From a checkpoint of a small transformer trained on Wikipedia.
Size: width 224, MLP 768 SwiGLU, vocabulary 10542.
Architecture: RMSNorm before and after each block, rotary positions, no biases in attention or MLP, untied embeddings, normalized queries and keys, shifted keys, value residuals, capped logits.
Each number is 128 + 32 x the weight over its row's rms, rounded and kept within 0 to 255. Layers, rows and columns count from 0. Numbers have three digits each. The size before them is the row's rms in percent of the matrix's.

# gate: layer 2 MLP gate, 768x224, rms 0.0884, rows 514-553, columns 112-223
# up: layer 2 MLP up, 768x224, rms 0.0891, rows 514-553, columns 112-223
# down: layer 2 MLP down (transposed), 768x224, rms 0.0917, rows 514-553, columns 112-223
gate514 099:142147126103163156131158083115141158088160174139137123144145116164168060172095127113118078102130117151119096121110126142175128085128129131154069114050135119140135125144140110148132126150157132105112119110163150147159125190168166188107081127155132140114098133152080125136141154155129134139158170128157117086199233169123162131134142150158
up514 095:111124093080082156099173065133097104113185225150188121179113109121160120159078134103117077116124144127086156144095111105167106127166069115109154145100111122133090101110155113124159155174154165126126120157163168139115078160144107145106115171117130133173121154093156163150159129147110157107105113172113122170163189114123136174154151143138
down514 109:172098112155123164121148105122175105179166121118113141159105068126135113133128097100127154162140137134111129145121141078117101134165103156126174126128149145113087186094114112129167097124123137136155113099101099125147122082092108109127132031070120130117111126136143123164132135108104163123090131114160138171062122130126099089125182113125
gate515 093:112137168135139168157131139120084128119080080117132053122153125103126155135154146084134100108138104097108087129147122114146142156080081136115134070149085091103112155117160123097129141148149083127110194141099104168136137094061106108037095137090144145173179162118176092099129136114125150084073150123113106172160086116185093155146156159146
up515 095:077120162102132166157109156132139118102119142134145163129129143144103079111108099113151121148143171132125103096113077128124164115124145119123137161197070104154162163119185145096134143121134130150080202104122099168160153109188136106095153110087134149176200109132143156065123160119096178028186147173149178146086144090127089125069142110126
down515 094:139149082137124117107148079101145217169184137120114141092133179146162096131153106144100125147122130118158169098122147153087145158129136059117173120142152175130078135124163104168077106086122185121085062101105153121114162200160154097136110053134172084065117150187080113065070149143156127165109138134160072105150147117100141164187139079171
gate516 105:146095112072162113082173166170152187161117147078069091095136115113137139097141126086131095084120143130104114106144095132143163124160140146124119165163119131167104175114165129094126099151130127138130064146159186149123122176149114125172117168139153134177123089108130149179143220124061172172114126154153163158178110139184088138124104080170
up516 108:120162137120123059094072154104143112171131107122111085128143135139158087104099130090145139148120124179087137064166084183098102119070141152090103222139151118130151155133183114138078148141158141202057144155164150083110154152148098083236199141137094122154088175098081102186040151145112169158114117199113136128100048150127088088131112123137
down516 100:145131191146152130119128152162116171154118123066056192150150131041113130110153122165127127181121090072196132218158143128108105101103105140138145092146046109089120135102176082066157184153099135137069113168204176114060083119112092176174135122110177131113188118114137129142132190131139128097145119119100097159105115119197099090130139167109
gate517 105:125167127109111096135168100145127152163141123127214120110145098134188135131109089163166150106156154185067097122142134095167168141174063089070092121101068140150075109124163109112147124126111185141192138093123106122115133179153091128113139172173111053121143100145123124123101115149133176095093087183079204124131183168157140142115120109116
up517 114:135157160153162116106120155072099142116124154150107176058055120095090146134104110155120156096113091159158165167111127094123097142132124110080134145136088080082182112046176128132086163108139095111074105068120131106169099087121104117060044127161146099106076095124111127144182117119153085152085134115152132108063075087153186120086176114089
down517 106:122165103131186161149095172099115156105095127173112143069165137146141160137080126150131134152140118130151139133128157091121123096138143159075088130088155092130122195114119093074150114134119131095113129163082155129123141120109137143151083203152123129121119146089110173131145095132092172175070141095147110119101056130095181071114150143106
gate518 100:099135209115113164106119115077125147133168103087222163137099138196122143143118118145131138114204121131171152159147127121156160160150092126143152103098144137171106077156131128148168137112184146167139123141143112162076092117111161141116101070192165084116086098158094132093100117150135108144131165170090157186149135115123151124132136113132
up518 096:106139131110129137115082123101200106156087117110128085172128086118098129089127113126101114109151115139188167081161107139152138120170060101127086117153093175116175079096135119150086123160124155142064083112183139129083094098116154159072121126120124128127152127116080110167054088155193126103105137150164081156171137124120074152076147137087
down518 093:083117158134107109110111093115115157135169168070126088105121115159150139121097210180193180137203162075086093117138139152112110071122135134157093111122171130093131137184151108152135160143173108172178109127119149089147113113148067133183122140166109083092116142152120052129150096096053143096139142130121193103168165153094098097149128118129
gate519 104:138048142146128069090123104107091111135190159157151122143142122154134160045116136133069142096138111163177153123200150127175105152114155095113114160137133074184167153135156154151114049168094061174133163131112104116150195140141065131171146121128169131165148139133184137076107107158083133121094115137170082133134086197163136129141085096102
up519 103:127179087106124093127120097154112085129158135119140171146132165159153191127189123143118113148072091149090062109161150146064115126197122099139089145154125175144147098093137091138144079155081123145139122090195147132103147115131131164110131096149103118127126101154195115095162158136092143089109181135099123050127176163127129139175180088137
down519 133:129143133125120127107117160131113119122122161141160117134167116129116136129130133136150128104130113135090140098126148147098126136146133152160125114137130154125132096164163120146126114135091186126083146120142135112093152145116137118119130006150127143127129130147167136107132127131130215121128164129101121097125141102131091144136136000152
gate520 104:110091107119199148086098196109148163097091120072124101124142106163132130169101098102150140089103145138149142133107103151127077132083090093093156099182098122096155136123100154138109131135128212171134169124111092154098163121114143178130064134150139159127146104139149166144089122132119098113122141166119169127178063120148109109133108199125
up520 109:121072154130146148132198110147139142115133143116142164181097152120106147137094122116168135040086165121095186167109130189098109111129132126112182112136131111079098140110114141110145139129113106159082120120156069171149181134049131118130123116075054111131084165113112155098110169132163131135116115110108176105076107070109104149153173095081
down520 095:108110200139116116110166083150119146108143190081122106145120136082138159106169074113124127098133119142058105115116106134126114097084127125135140135134138126121088157193112057160132129150131162107117078079100103111147161179091106081135147062069118153131111152110129098114089174194165170109119140122160160186039119090053159166113078096139
gate521 101:115137155156160106031113137163092129125045128125132150061114149084141110135146098165119093108138167124131108097063139127079148141121186101093145153104197162073138081062181141148119108134165115119156127154168124146138088135175173072162082124115130136113116103132082163164170121100124144162160160136127080118093144137131103129156112140065
up521 101:119142146123130143098106125106120154154102151156122070115172073115154082152148163194162131175140082060114120162127195124151188085147147114059155119145090138152114097130178116063082127057124105123102143150098083117185120109173093150118193129164086111139124095091184095087046085134166083081119068136113079053130098165134101170162154097131
down521 097:178172123076135067157079204117135160212149106134133135100125118146160105165171159089156157082094201134135116072134129173089165104109150088168158140119111106108091173078143122139169099123181101164084149131169132181106147166105147106104159090167130094127136165115010134119145132147128177203146108084075130088179153135086097080101126107153
gate522 105:131153102172145142122138130115121158148066115142182120099168153096132197130140102104174149143130093159115130177111136132108068122123020103070093143135097087086148130073138127036127153155174103122106111058148110135165141153113168081234098125167157132200114113105115116125127085105132100158118130156156140118163116128091122075147093144172
up522 098:135168087179115171128130193185075114110126134169189163165167141108143156058162085167159129105117112146162118124170117142103139094181137127054125149136150128094115142139134075104163121168147147156098086127119110160104140130095109115191131140123073129097119151155143100055137131124112133109106157168140099080200155131089156096150123075137
down522 094:184171084128111090147092094105109163127142184142153113128141094117073114167124138095091152135128187121096072131120166101143128104111138196090134044156136107128160134136092199128076081171095094104146153140145115107119066095181142093108150126114153101139144135117085100118142056148107152140159175155151159150121052083085145169128126056113
gate523 102:151171189184131109129100101107149136007168113037121176098102107163084114151134093169135097148096115147100179114171098144152130157151156152160115157122131142139157125109094148088133107117188076115113120111101156144122110104160171087181125162103113119157105087134087154109087159129119085109135119074128154088132164129075139107121119107136
up523 097:166134124156116106132158147131185177141120133084153099151152164131035118184124155109140179134133101114076135105092124103121167134161163137094159109132125194109134094074054084090089126172110150170120170121124144121173115163123143142182146160106109090145033103054137185153172137154166160126177089104121176132111148067133136151076153128133
down523 099:108058113130127182152151134179050116186169159106101120182146107122156127144162099165120123128204119156093061180087136081133135178136102129121153138106103124161121128155132088138179114165120168075120123108153136169101129130118092116113064031114062137113149167157098097090111169142136178055153130137138150121137155173220137113157143027115
gate524 102:119113112096145142082175131160120179099152127142138148070188085146164181112115103155114095136097134165145178132154102090094136103091140102110140111128101152144095070142122183091198139205145135116139080064154121125111160165050168111171152178129083128151142100214086105101122136119163122155151174182124161105117120118143136132077106128124
up524 105:131121169136141139102145185137056134135107097058140124182104123126129100165155123105142137086151113081156063122137103127143126172150140151128069149063209080132099106131079099172091138097140128119099142175126139070104067160132178136113069098140103157163190160137118190187166084111144113155185133115077101240237122144108150154093102134119
down524 099:086117146147126157145137131163161106187159096090117164130185101102126084151169116101132123122121128150138078137154142083104193137127077146151178090140217123149168131125150149186119174117132115141144094152148126152147103120130096119113157151129152098137138140109191173130069137159158084126132098118053095169123176135128102171168167128093
gate525 100:136148096120146184101117120091184125133157124120128090157087106151127118159177127197176103147141114104112092112191155060135147139203138062129122170063137163105124055156086096155116106091107159148173196158118098144156117104157073152116094179140133126135070124149120148094127155107123116194083176159131102106125173126116093140195135156057
up525 102:112128153163137152133145123117186051105149120104149232097116101139116156155139109140106121103124090118154165114141108123086052095173164122152220122171146121132114165137170138118120127109151110191090117103131183128163134116124130178154121134112138110214186138161124151125176101088204145125114134099116078140118075124109085184119170123184
down525 105:153085150165105144165091111116121102076161167110147175146147127091115072141067161149125103101162088116098085119120119117117129106126134100147184042143127159153151157122152136091171118103137059211121135126128150085101116119110110123142133255180061136135160088119151163137120175138134135049113132142118140146107079105122144053133123171196
gate526 095:097149141109158151105181154135114155175115143090148152139108141141073120132118163135120110116116188131160175136080145087128102147120166198093129130141118119113098171076178154207124122218184092122188170123117099115114148144152104144203117099093108140081163103165138127152056135048159128094161102107115120196094118106138155100137156155102
up526 095:154118148156108181169108157144121133167139143073154181152144133170112146095132163117121152090146118112166135169139153162094102160101184124142076181121123079137122165140170192220128149120110100075123090096102143150052144081167097126145151084105121140120198131111200082118117119092127150113132067145118133144139096121107205156219154153126
down526 094:153185149133132150107118121127133103130136073099137115182113142105143107146110138125159128118114184110149086121077113132126108139092089125112120152081064129048158178101151128116132128118147180129114150137146194096133149082100175129137149238088146128136107186081163122154147130179116079102136153126103122115181127117110096153129146224116
gate527 108:091037125090115098139201096117162087121123100102158089076154104112163125092107094118109104128136128163083134186143107119192142089147160093166120141117151144106147065182114111169078183145133113097072108130093089123148170131153147177144115177166131097133178159121118153099169159149149171190106153093163130086130045196117134121101040160128
up527 103:184229122141153148089132103142100167094171058109179210095194106136137056135160108123098125151172076111165106122124115108128171053113075164125130125117171100121149079126112088120146118098134100120161067072113148176111055166168094139166115080189137152122101123074147115083131109160118110040121164172087156099180122073086149169137162139105
down527 146:138156127150129139113129136138142142129115099106123120118140153112115130139129116117143123134119138126125119109114133125141143125123138133124108135140127133144122133137127123132134123117135131139162138124143143135124127137137123119129144255109133131141123113139129124161117131116118208125154150136120136125128129136142131144118136000123
gate528 095:137073094099152084157103141165140137105098101130086143118174088082131114127160108130179128107131169150129175057079083115120125142213071125106115120122147167127155130123108155201179056130185134105111133133127118130150103139096147151158107132207146108163093063172105107160128103119113113112129157147131096113133171126169138101088103164162
up528 092:102083103134147066150164096134114107115144154136097184119138111142157163118106134173126127159145203050153124099089118195127138121122090124144121158074110167133177153165108220125177109094123053113140178172104139078207153132131138127181152169121151109134111140108139148118132119169085172103148132112117096155069089143130127153052099199173
down528 095:140149115155149118128151081159096172073128132121158087195148170139164104132100145111105129179114074102134087111127098106116112153138160178110140128157096118109134139110196071118126141154148144130118138148082091122096209129104141064072185151106107171154157151127149175132098128125154198121179153170125131146141145142108132110216124030163
gate529 095:147129167103166098139140129170133117109146124125169157107133158228151117120081073107141207150121077127098085095138124104126191126089093155152154143110096109156087075137177092123141148081156136186142185159120098076129158149169143166155206125097122128156084139163109101114168185120119114137107148174128086121114135124180122108076124094156
up529 099:167117077130131058165106127096149113104167125084124137069131127135198177149116126100178234145141117132089124160183109163138118110136164105170147142093141084202098080070118053116120147066097138129175154074137141111130122127120091120098194125112127171096090148117096124095177131084121128162085169187136150114147153116140102101089098141177
down529 096:124137122109103081186167145119114074095173181064121164107157060154111141182117104104111146133067105069131159157119075135155150119132092136122155177114121085151112164145149122127114133105110166148167159107119150137103108111139086140090141000119173159172117143113098120090095123122121103098143120117135153096113161127124161144105099141151
gate530 096:114125167130138150140136164142113114145132103106195166058154132162126133134169124088150132120121093066088129127171159091150089158147129137053091113127146092083151131130094123176166122133143131117115090136132129169095107130072109150148110086139164082110121117146140095117146111102079075134149165088124106150172137134118171107137126156185
up530 101:069078110101121137141130046191131150147098154129119143111046127158123103106115214089096102070145125092165163148143120108181104156159085133163095131133157107099066165115098118112072172063138037064124146102095158150198111106075177132097097172103171155121143147081116171168137134105162090075115115083104118083119093129138110114122150054141
down530 113:113147142149096142130137168118124139088135134156147100167131137144087088167191137094109167148119151169155113136128132137111140165122114124124189154135141137135140119182111117128138080166134128155159126138115126133146104063142139119153159115134107160133048104141148126163170136154118255152127146103116147135169133149108135098130105000094
gate531 097:110099132109148120065145116091169166164096071124143082119143127113157102132121137125141143121073192154081114118110182160167073169107061101131194134136058111156074108102092122041142069138168120170151122169111129129105131150144125208114084171151123098128122124108131135135135142112154081094111195134158094098132133177110082159166126118105
up531 102:157108086157141138158128204127140145100093142105078145162102138105199153161146122133188089135109120185111137183110138071095145099112114091151131122117100152114163139124179182093094118161163137208109131117112074160123115146103173096151124125072153155140175094158099118129184119104103118177118137102103149126099106114126160122161119158092
down531 101:160154152158172112084128069176120143173093135122166145162110121173103120157176086110123134115132126164097106108136161141180164066163127125133178107117183104090126116151055172162142111116160136131156040101135091106066126139171125158172092088116125087144090097086113152140142092121065146099087076138100148127148146151088136151126144027121
gate532 098:123144155143176148081212180147110107147111139088116166097103153143119095172116107150127129144038140115158108119077165089146109137107053152091095168166148100152118134137109098133187127136157124147198099138159101155085159101141112108174102123106108181138078102087158198109139137110124107153117121101137120142056108139125105179106096113118
up532 088:068066115127152122104083064087160106075103087143074114173153110198129112142156116094129108099182108183136138134168133124113135152133109075163176074057093161083133101117103130102088110129128191095093132078104122115162138141156169127107152131185127089176131182129125113108112153109121155121101166180127132078102091127162150016147154181089
down532 089:108041171104094127074106131189114131150091134121112111077115123135123156106151122131140111085148087204016082175150099166114075125131132104160152099131170111159144087170105133119098122089151154115141134203139051142166156121168118153110122153198144097163148097119136127119117197058119093110115134128152118116153095078111164125130182117139
gate533 105:162133113122159170124124071088114165121105101101145117138130207087180113101105104096149163116105088146148143068109106044189151117095103193130153097141143138105128129102126151123103123156163081121182180114143119075072150092112129122148079148159126114144126129128098153114152190135144161115109122084129140108120101163178153120120102171139
up533 107:120170140140105156132147184165124133123118133118116172092060100112112131107128136157183171145122104111099130096146144134092096156132109124137141121157028087119115062120133124113154095169166070190128088142097096068117149078072122173189129096123142189083121109187086094120102091134092118146201112096130122165152142094102167172043101136154
down533 100:111114166104111128164140122072133106143132174150114148111063082210107107127107119125131078144146147116114141081161141128134093111142169107133115166119101095094172103179069094170095149147154168133074112108137187164155099230155168096157134097125125141102110134183122109141084139174140193119142131114125120144115153118051142185083129072153
gate534 102:071125126187156108105154122112122123185118125148115117100067122165139135133175093079140131051160076106124074120139123131109148047112110145135137133098133146079088149077133108116145142113173123117093122111141131157091166069121143117115125166085114133122083128177144102111121127158121154159179063181130145132124147112194125081105176111103
up534 101:179177148102103158164085083152138135101162104123074163129144234146117132122118158099100125207156090092123095129155140108157093151141095124115131116190175093149213101198152153134095130126050109122175156136115126134136128196122146137119094113160143147162150152082112142105086175117136188171146170088136103170103174130049175109095064123131
down534 094:146127115064180132097136130112106133071131147109101169138122165106127130136130088159102102105107120169150165145111127088183111107110120089100143138169134138117145080186173167150093162177058133096140133085111150119135127149094119144163107107161155087155180113103114131075115138087133139116141160120114126103113141126107191163117098043109
gate535 101:142149124148132148086112110126151165129132148082169124122108129110152078159137133131151110127171161131114170112125100155084121185140124139115104155148128169124103117109151161124124087150131151073166165072132088137186138111069119156113116129122080137140121157124125106124095133147175160117133030115227135111100103094200132167120107177120
up535 101:138137148164141138124073116150179107197100124089094129136123119123100146095132144189130128084138119068102108199081192075102108112147133171134073096167113098125171129133133149151116176140103167124202129116160141127149100112076116111105125147136137157095127165136110165088134090085133137167126073137151109152129091105175132178133165140092
down535 098:143170128150111120148117070098113096183117155141165120187125070165126140140155112119142172106135096086182140105101107111154121154091104133014150181091134133096087119064130082108132129097102145069084172129117169164131106120095146141097127205122088164108128166105099108087100140110091128112112138145112140185154139125139134118145145181129
gate536 102:112134099108126110085162138078131205103156149103101148133167143132091144178128125165188153105111131236139172075101156118126135153100143136098125102141106201104103071172163158138147112108146130079118180143133094134106121125135109121119192142187105175172122195219126132119109088113121157162151115209116103116141133112114088135107176173103
up536 104:163101086130118117135153055110128122192163135140115162184160197116104188142178104107153130137103182137077120198122147117119113130107130152118121127131034166094132087077135107058112159176128174100135098123093129163111154134116140103143126086132103165129120162197121115186203074120158185140077059148181075075144178117148137130118159115105
down536 096:212138118197110102132130147135111120117120143110118091087087118159155146119164112123106155086157171069099086172126178129119121112111151104100053159134161125093120105087102114151133097138112167116072122137073185130222117123163122166110137074118137105129065178088070134085099160122167128155108136134245126122149110138147168109171149139111
gate537 100:159097098150166104121148167139131109104078127168038154109096129066171166115096078112077110112216135089141127159082110125156136163198112120085128097140108126121097149151104151169130139136176106119169154146147111145156134106119123127142139149097117112156105157092119158101139116106111158203140165138117167158205102115150158111071135115113
up537 098:082123182145114158129105106094043134112151153147119153154157190162104177124138166194152167109124141092112124142129118103117112124151117159112071115105123114090199100130153167162144099132137115105125054106142126136097151140113128169091098099157103150162091111139127124137077115111109135105086184094131107133124134103135131100165157156076
down537 095:076099125152137138130131117164122082108117133141160085137162117139114118129154102135152137125104052140119136113195120142125101104103127163128177156112092151147117120139166176179053135110142151068101055070167113108130090116140149080160076135130121140142097109090122136193133107098143117132109101150103202105099190075147133155194163096164
gate538 100:115150138180119126067155123141120208140138121095103114174159139113093199104148100111225150157112117129183102104130164078147107127090047044115098115147127161159153148144099136130163124108165142114162186124191155163155148145128102113153193156136093147141181101106073118088077095132166142106146131135129114130127130153103131114171133079098
up538 092:135183159135134097123117115127131152111102061064094157179175137132197144149152141097151074132172149107141178117152101101131162128121153121160156140143031151137104113108179058147073160138133068125124119155161172085114118132169157141111063108160177095121148166118105127152157125102086095141126115113142105165132131141091139137140187094080
down538 098:169127144112144156138108115102122113114124121169139132061143149180134129094112079156107157070127108133097134165164132164164127155111168139115177154088150122109133108097093114150109128097124130126138101138096153173128138137060116085156109007123171115054130099136131200140123118191212177095115126113102126146147104072140158139066082107148
gate539 101:086070128114128055112121102150152150126151073131106147110158129147171108114149103149136158123168089122080096096171144138081131172143128075110149109062143102107161102135163125151154107095119099123139105138101046162087198101096122061147126082163087131148113131158134086134164108108093082121092147156103088131136095255120156132129149104131
up539 106:113104089078101020149138125141157138121126202149122123133126135126056082094134135138125115054106086094147199142173126143124133133122130168100109152056124156168144129155191160138114180128116094115057145146110128159116153135119135139126139138139105165090215171139160135126143128129202189093090128114131097093125053146113137103113124116158
down539 129:151119090095122127126144102124118120094100130162139112167116132118141145080157110117129160137147119151123140107128140131124139108104120136102135134107156137087137127120102125140148133121113119152132136134143091183125142137125144132108143000150115101107128109149128156091133132138131241139128128143106104163131138122120123104137113000115
gate540 100:129133109131175137116079161122088114144133113094125139153197071147134103117111067175117077088106176152142130090135139167177152057105110079146152131151072095107076052157162126151106061155150102090140133152142140166162158095226132050144125212124105122186129148129090114130171126193134145107137140072111078107111083123171160125155100098118
up540 093:091106114128108085138159139134189126148082159082156092131133138105136131138038097097115135136052103156156106239162196121177095121081119116110111133192156097149106177135130155151114128105140128163134156153173187086179169098144159141123119120157138131132093130154155134093141139143124138160140167108157111041154059114102104173117110190151
down540 091:146199142130176154105113213082073105100139074099101129108171194150098105126168179117127093105175190087122127134125107147060098101120084143144136118112063131115180106154163179065141100145134133131125117112082106092135153117118095150120172150093100132104142200105139148090159147156178139106138136119147152166100136164124199141088152099156
gate541 096:159129193153138192043153121123074201084120090152151106110113155141141166108159096102166072119159106098124103128131150107121116122131084141098163145094202111152158080166147129161150098159167101037153137108148116190120116138135081198163114108161107146116171128170137083099129101156109139161121139142123089146160138146128108089146124083133
up541 095:088140069134154171149129108118140116164158081142123066180163130127123138157190106118092131158135130155107128116144096059098136188137184107156113149143070148095133108107131092132113076186103155138152111104100107106124141140081081053128105152096100162108120086131138190154149140130146110126112177123089155149085162125154122118155150117145
down541 097:106134198146141140106140161171211080108130151187139153135123111121185175084150091117134119150167114164094157118164203127126152165112130170171126141156164136105215108145177139083150144100101104078086140109125121075170099102108104146143152147140152095111142092103094153172113118140089023129108151133138177143121084171129166156083098215120
gate542 100:181164152134139080061117154116114118124125114145147198129084177137197122099187112089153147111122113138104111117141192121119159166134102110150161143128111145138122127126060143129153104118165116123136164180169075128123094117121159110137131128116081114124104145163107132175126136173101109185133095183135160139122145135151103102112093108148
up542 100:138157111135118147098118124093123133138157149142095104098165065160091168148109142104126141080094165132193089112110131155149103091078074119142155159174109146149143167168114080133162115138117110129097110126116156135146050115127212200179144151065138159125087121140124105144128112203128162175118191112076061185131141120131135126165167110117
down542 097:110059063116116174102159116209104132092118136133087112126124091145080095135149164094121137114178116115148091123176086165144125125132151084107140097162200120143105065174138130096128133080092182145184189056102169133095201122143093123162133159115154121121154150103118115074112134154103085099152114153150118182081116117093097134129109189139
gate543 097:147126145170255133064096085151185117139092103080101104120115148113136151172090085152124119108101125141121120098097186065153122127127101179108138104171140188134143141131152172131146070184190100099170176118157086176137135091147129129126123124109116149117090133130098135122103146107126147163171103083130138152084145233179169098111167135101
up543 102:174175112197135097130113094138096121196151159143110149147094146105110149157027142126110131148087215126157093092121114122116099092087079162144177146154142155149151164142172117074146102175145093126150136134142137108181128110111181073125160112051103166120101155117090106130142149130114125105154113065135131109088161187146153145131148132186
down543 100:114128066166041105162198145107086127120130096138155141112118112159111137075157134105153141154127158097159160163128137206173189100145168104165111135114126100137135134146107150178093196129094161174117114082101120062119172107135114113167150218124116124124163107131149127154142092138132100137183122173085135135133127094095134140200108186101
gate544 102:119109095138144086128174192141135139114152134152125166125155138148118180132120104104134150118180110137086131116168196087115096089139161126087155086169124145158152167094150139167101121078117156141158147089102135126086133147120078140147079147131156153066038164174130089095133096088099109137163098204123136117115141142109133137075140142062
up544 105:140120144101130066142147161115123118113163176114173125107096145139086194119120138150137066094200043119113109200143148157155087149115127104091080104080102087201096100174105125071107078127131096168122072077089135122150104092127097208123132156133105159143065132077109100141108174086100080106152123135147127123138069136127124130146181203130
down544 099:102074116160148116087098150138102106120135114150140161114144107105111149154086126135143224127111181114148144150174146108162127139112136155190077079108074174177085123117120137116101138057142125129078059175156123110113163081137067142102111173139120199062123172143157100148171162111078135121078060094101145150093134109126110122161165115140
gate545 100:083105123072156112118061172140122100143092181088170088100111101162197145148128112079130159147119132130144121110147137130113127109097127186131114104118129200079160140198157155084130128135148117155156147120175078075128133122150091147141139152103163075161145140170154153149121176156113124155092107099154176090094116170170072132107144171098
up545 101:118099175095149131150147117154096146138131232161144192101149138107080153132177123132193138102099110110135115074094137144109039146130125142152127161211112085127157141177168163167144137076096150157098095087159103179130112125217141147147097121175102114076101132098121077154117096101088123097208160117157125157132120114187058097116135122166
down545 107:134132209075125092137180095069106115118155105132158136117111181147123128141080143116115125058125121166133090115120103104125123151140187156147158083063145122141176107103174088114121121113138126109092124033193096144151114153161141152109124138168088135074104150115139074117101086181103183116104172128109131148174107116137131111138124000120
gate546 100:117070111155126171122104211144174125165141143138151107088118082145124187098052125147109128126135104129144114141121104060120071176145153134154131142059165076097100097136130092150164098057155107074230125133143109119126119085101095116153116129142079125120150156089088118141121197110171079185121145120142127163182076141160069149108112132112
up546 096:151174147078111135157091141174136131136158144096165119146153086089165129142155145104169147099141145159096127157151177142151167164162157128122151047107142146042169144094130121139148154119145126084096095160098126197098103219115101057151109155101105184120093107184126122150144176136149163138138155099098155091129212071103152140109150129118
down546 106:109129173122082158078096133144141105115118130116128106131132137127136129144150138153137123137152095137142159096139136151130094110112161152132085127149171152102151133117137164131149144094155099132127131136104133114169167088152141132097113226112149134131134144135127168184109178136114173134133176152136127069153180128131141098117093009178
gate547 095:171125077110129071097160206141108080174090138226191085138093204110121086101092152132153096105108149090081154123094122106150107140072122131103079118146108122096116124150083154134142094130141185082147174122136144132141106083164131134171101119110112094103151095134100126098090075126139083104098119174081144170137116143157140165132123143144
up547 097:107130132122111144159096120141164131165088127154152116101089135187110128113096099102130113084160119115052100124103124124121097145108167136103105118167147103181109166180108105074143115099144151199062102093041172133167121119041127134152138170104121160139093163115168148142126134063190158095155092092135141079197170125148132180138093087146
down547 091:069157136105079063174137139139155077193093176197155061156104224086114121123131116091167178152148156147118141156106155099120129086112074119100130143172119127125113101130106145119081043085144141143106104094073135091109105138083124121155108038096111086130133130100129135096088128158162177131154150141100118146109146162116118167134120088125
gate548 088:179196133124145166093144164136115135140113105089180154132043142105143159143107123103106125145083133038053115114079160071133098135056150128090109119112129174144154147144146115114142099139182154125194159146130111165175142131143150125135130065114179173130080118192137102125123123188157090109168134138124119140191108141156166139119092156135
up548 086:126090099113102093116147165143155118140125117164169127110127170094100086107108077177080111171106114108157156152144208134162163118103113143149118144083107093118097092171132104169059166075185101139036088150153111101083132123169093063124170113146153119173149119146150150083107089156119130122156046109097111110089088125012112142148074137135
down548 082:065169114071160132154186085129164167133146090082145119158175186108124162146152167130167119115172141124111151131149149119113180102137121094109105105168123192132143161143099128179128211113155108135090150159124141147097166198068142127159159214103093160125127121138077083153067143158165193102144084194169112096140092180193143124149120164153
gate549 102:081168090093152157077102111108127140149137138118161085132150129106136175133122065141163077117200058167106100112149141139094146101138131152112129157122166165173083088133168120137084072181182169144140140076110141091085108094097148140122143118178164121150145089137107191126127105087159117149095162142076069142158102185123201147052111165105
up549 102:076121137089129109114103113102131125093158115151115155118071122119129173081059111074146123147131117139132099162107144137100156100131101093107175167129153125161093124097236090090092141177183100146068079092093088102146153053148118134120189107181162127145102112136138169119197110082197145105132150121132139111053058126114112135121122163131
down549 120:116094136112140113085141135163117118133133148141137126155112108090142130143101133078139130175154126141140149138117139124120134094153133102131159141092115123122114133153128132109115088151156133143123143130141129140123119090157118151121141000108123094131127096108138139070079107102144255131144106138100121139156126164126145169132123000121
gate550 101:119129119125130177152113150124143169099103177145114158052104143187219177089084144201147078080100129168150099091129126169150149090145125140096136092139182141143113113199135121138142137138120098124154135144070136124130150192137145154137090141136128108110090081189060151149100108162080202140117131130176084065147136142133212096195158157098
up550 105:158106096130133120096116117186152179186067135093148156145073101140152103099070121141125114124118081157127090144134159109161192141131201158116140111168143199136120146144146128110097093078111149121138158095121088146149197160074105146042162159143108107121129124082156145150077145113171132106152119082213127062144155135124175135173120141140
down550 105:131120113083109109153089120132151163134102170095098163096148126156197160108102150199177118111102142167172135142099108162120122103136116176117151098134192107110128101134111136155113150128123131079111128140111111131195144187142102173087134082149120125108134110149094099174121146177116024140139110120106115133149162120150111081168130214096
gate551 100:238153069154158121144093116115145122139102173126093101127134172165177076092105157081163122145120096152117115168097155110122135171150081116076138131144095095129136100160076036148168097151151125129121152144158113155160143110152140124170160127074139080122132093131101114102122122147173102102158072065162104160138188133141151129083113078088
up551 091:116162111127124153116164094118078105139211134112134165116135156159125129129158125141140186126096146161134206169130098112146119066126176092099119163165070140114134104138120160212148156159134176116146103145120112158073105128116160098103124174189136173077141146122108114127191120106144132093109161144176077071140092126139113161061165128126
down551 095:072155113109160125100136169097141142090121103124115079121121127065124087122096149128170121148140130170102156125075127094074132163125107143122086105124089146118168113112176151131133150182118130142126147156080103142082098157143146070137126206163117173097179103132101123100151141111190105135138083095147157162124126081140137117095084255090
gate552 105:107141068116147145083161106138120155167116118112154179143173113120128133117115076183182097127123142174115090101141134168135068147127096028101075162079133124067155096101141129087162109201172078141144123141192148109133195172161129166107146134176151122135152121104098089121139132149073206163037158112121114143115132132143181113121079145089
up552 102:103097158119113148132112178175084140148174136132150126137146168116042112110122118168140159137119128119108117101149120148134103174089115117069100128093163132057124124143121137110173104136147113138099110166136167056094121073150034167157051101122101135103153160092111089088096097105116120060125177189145148117144091102120098150171146138116
down552 098:153141150186138170121131158087076172153169140218150078112098111159180152114119125160125133166204125094138116126075131120142091111131123110072133077105141086134073163083150139137063086107112144135130086146152127106153160131178068164104149073105142144177158167126137128135174124149104160099108123117105122116103138134226155151168171079125
gate553 101:097149133116160076103155132102140101103149092115182180092185104201188124147141071142091037081097186123070154078177182079104124122139149106095104142110183156173112078134107146146155149094152124150129145085177158154125154128127202089096110088118087137125156129183091140108095181118127125075093155137074041159179148129082089169123160097063
up553 101:103172168096138137138147150140115123168127109083084108153128096113090098148082139123155065146110128133105155150109099102144125143118112145110160117155174160098159141078092104146148152193115063104104128182130169158113149158183122163143093088116079149163145083155175164145161135123106062161142085141175125139140110116135156122113116090091
down553 099:134075100130085135165126165155115174153123130141144123121177114070172079143116149099107157156132123172142122070084047121156065188131066109099106078176101077129126147194109114109170095107159177154159163110145120147100153108104093115116135188129138207127047132113126128122140103148139101119145139128183096105111130072079116113170128188178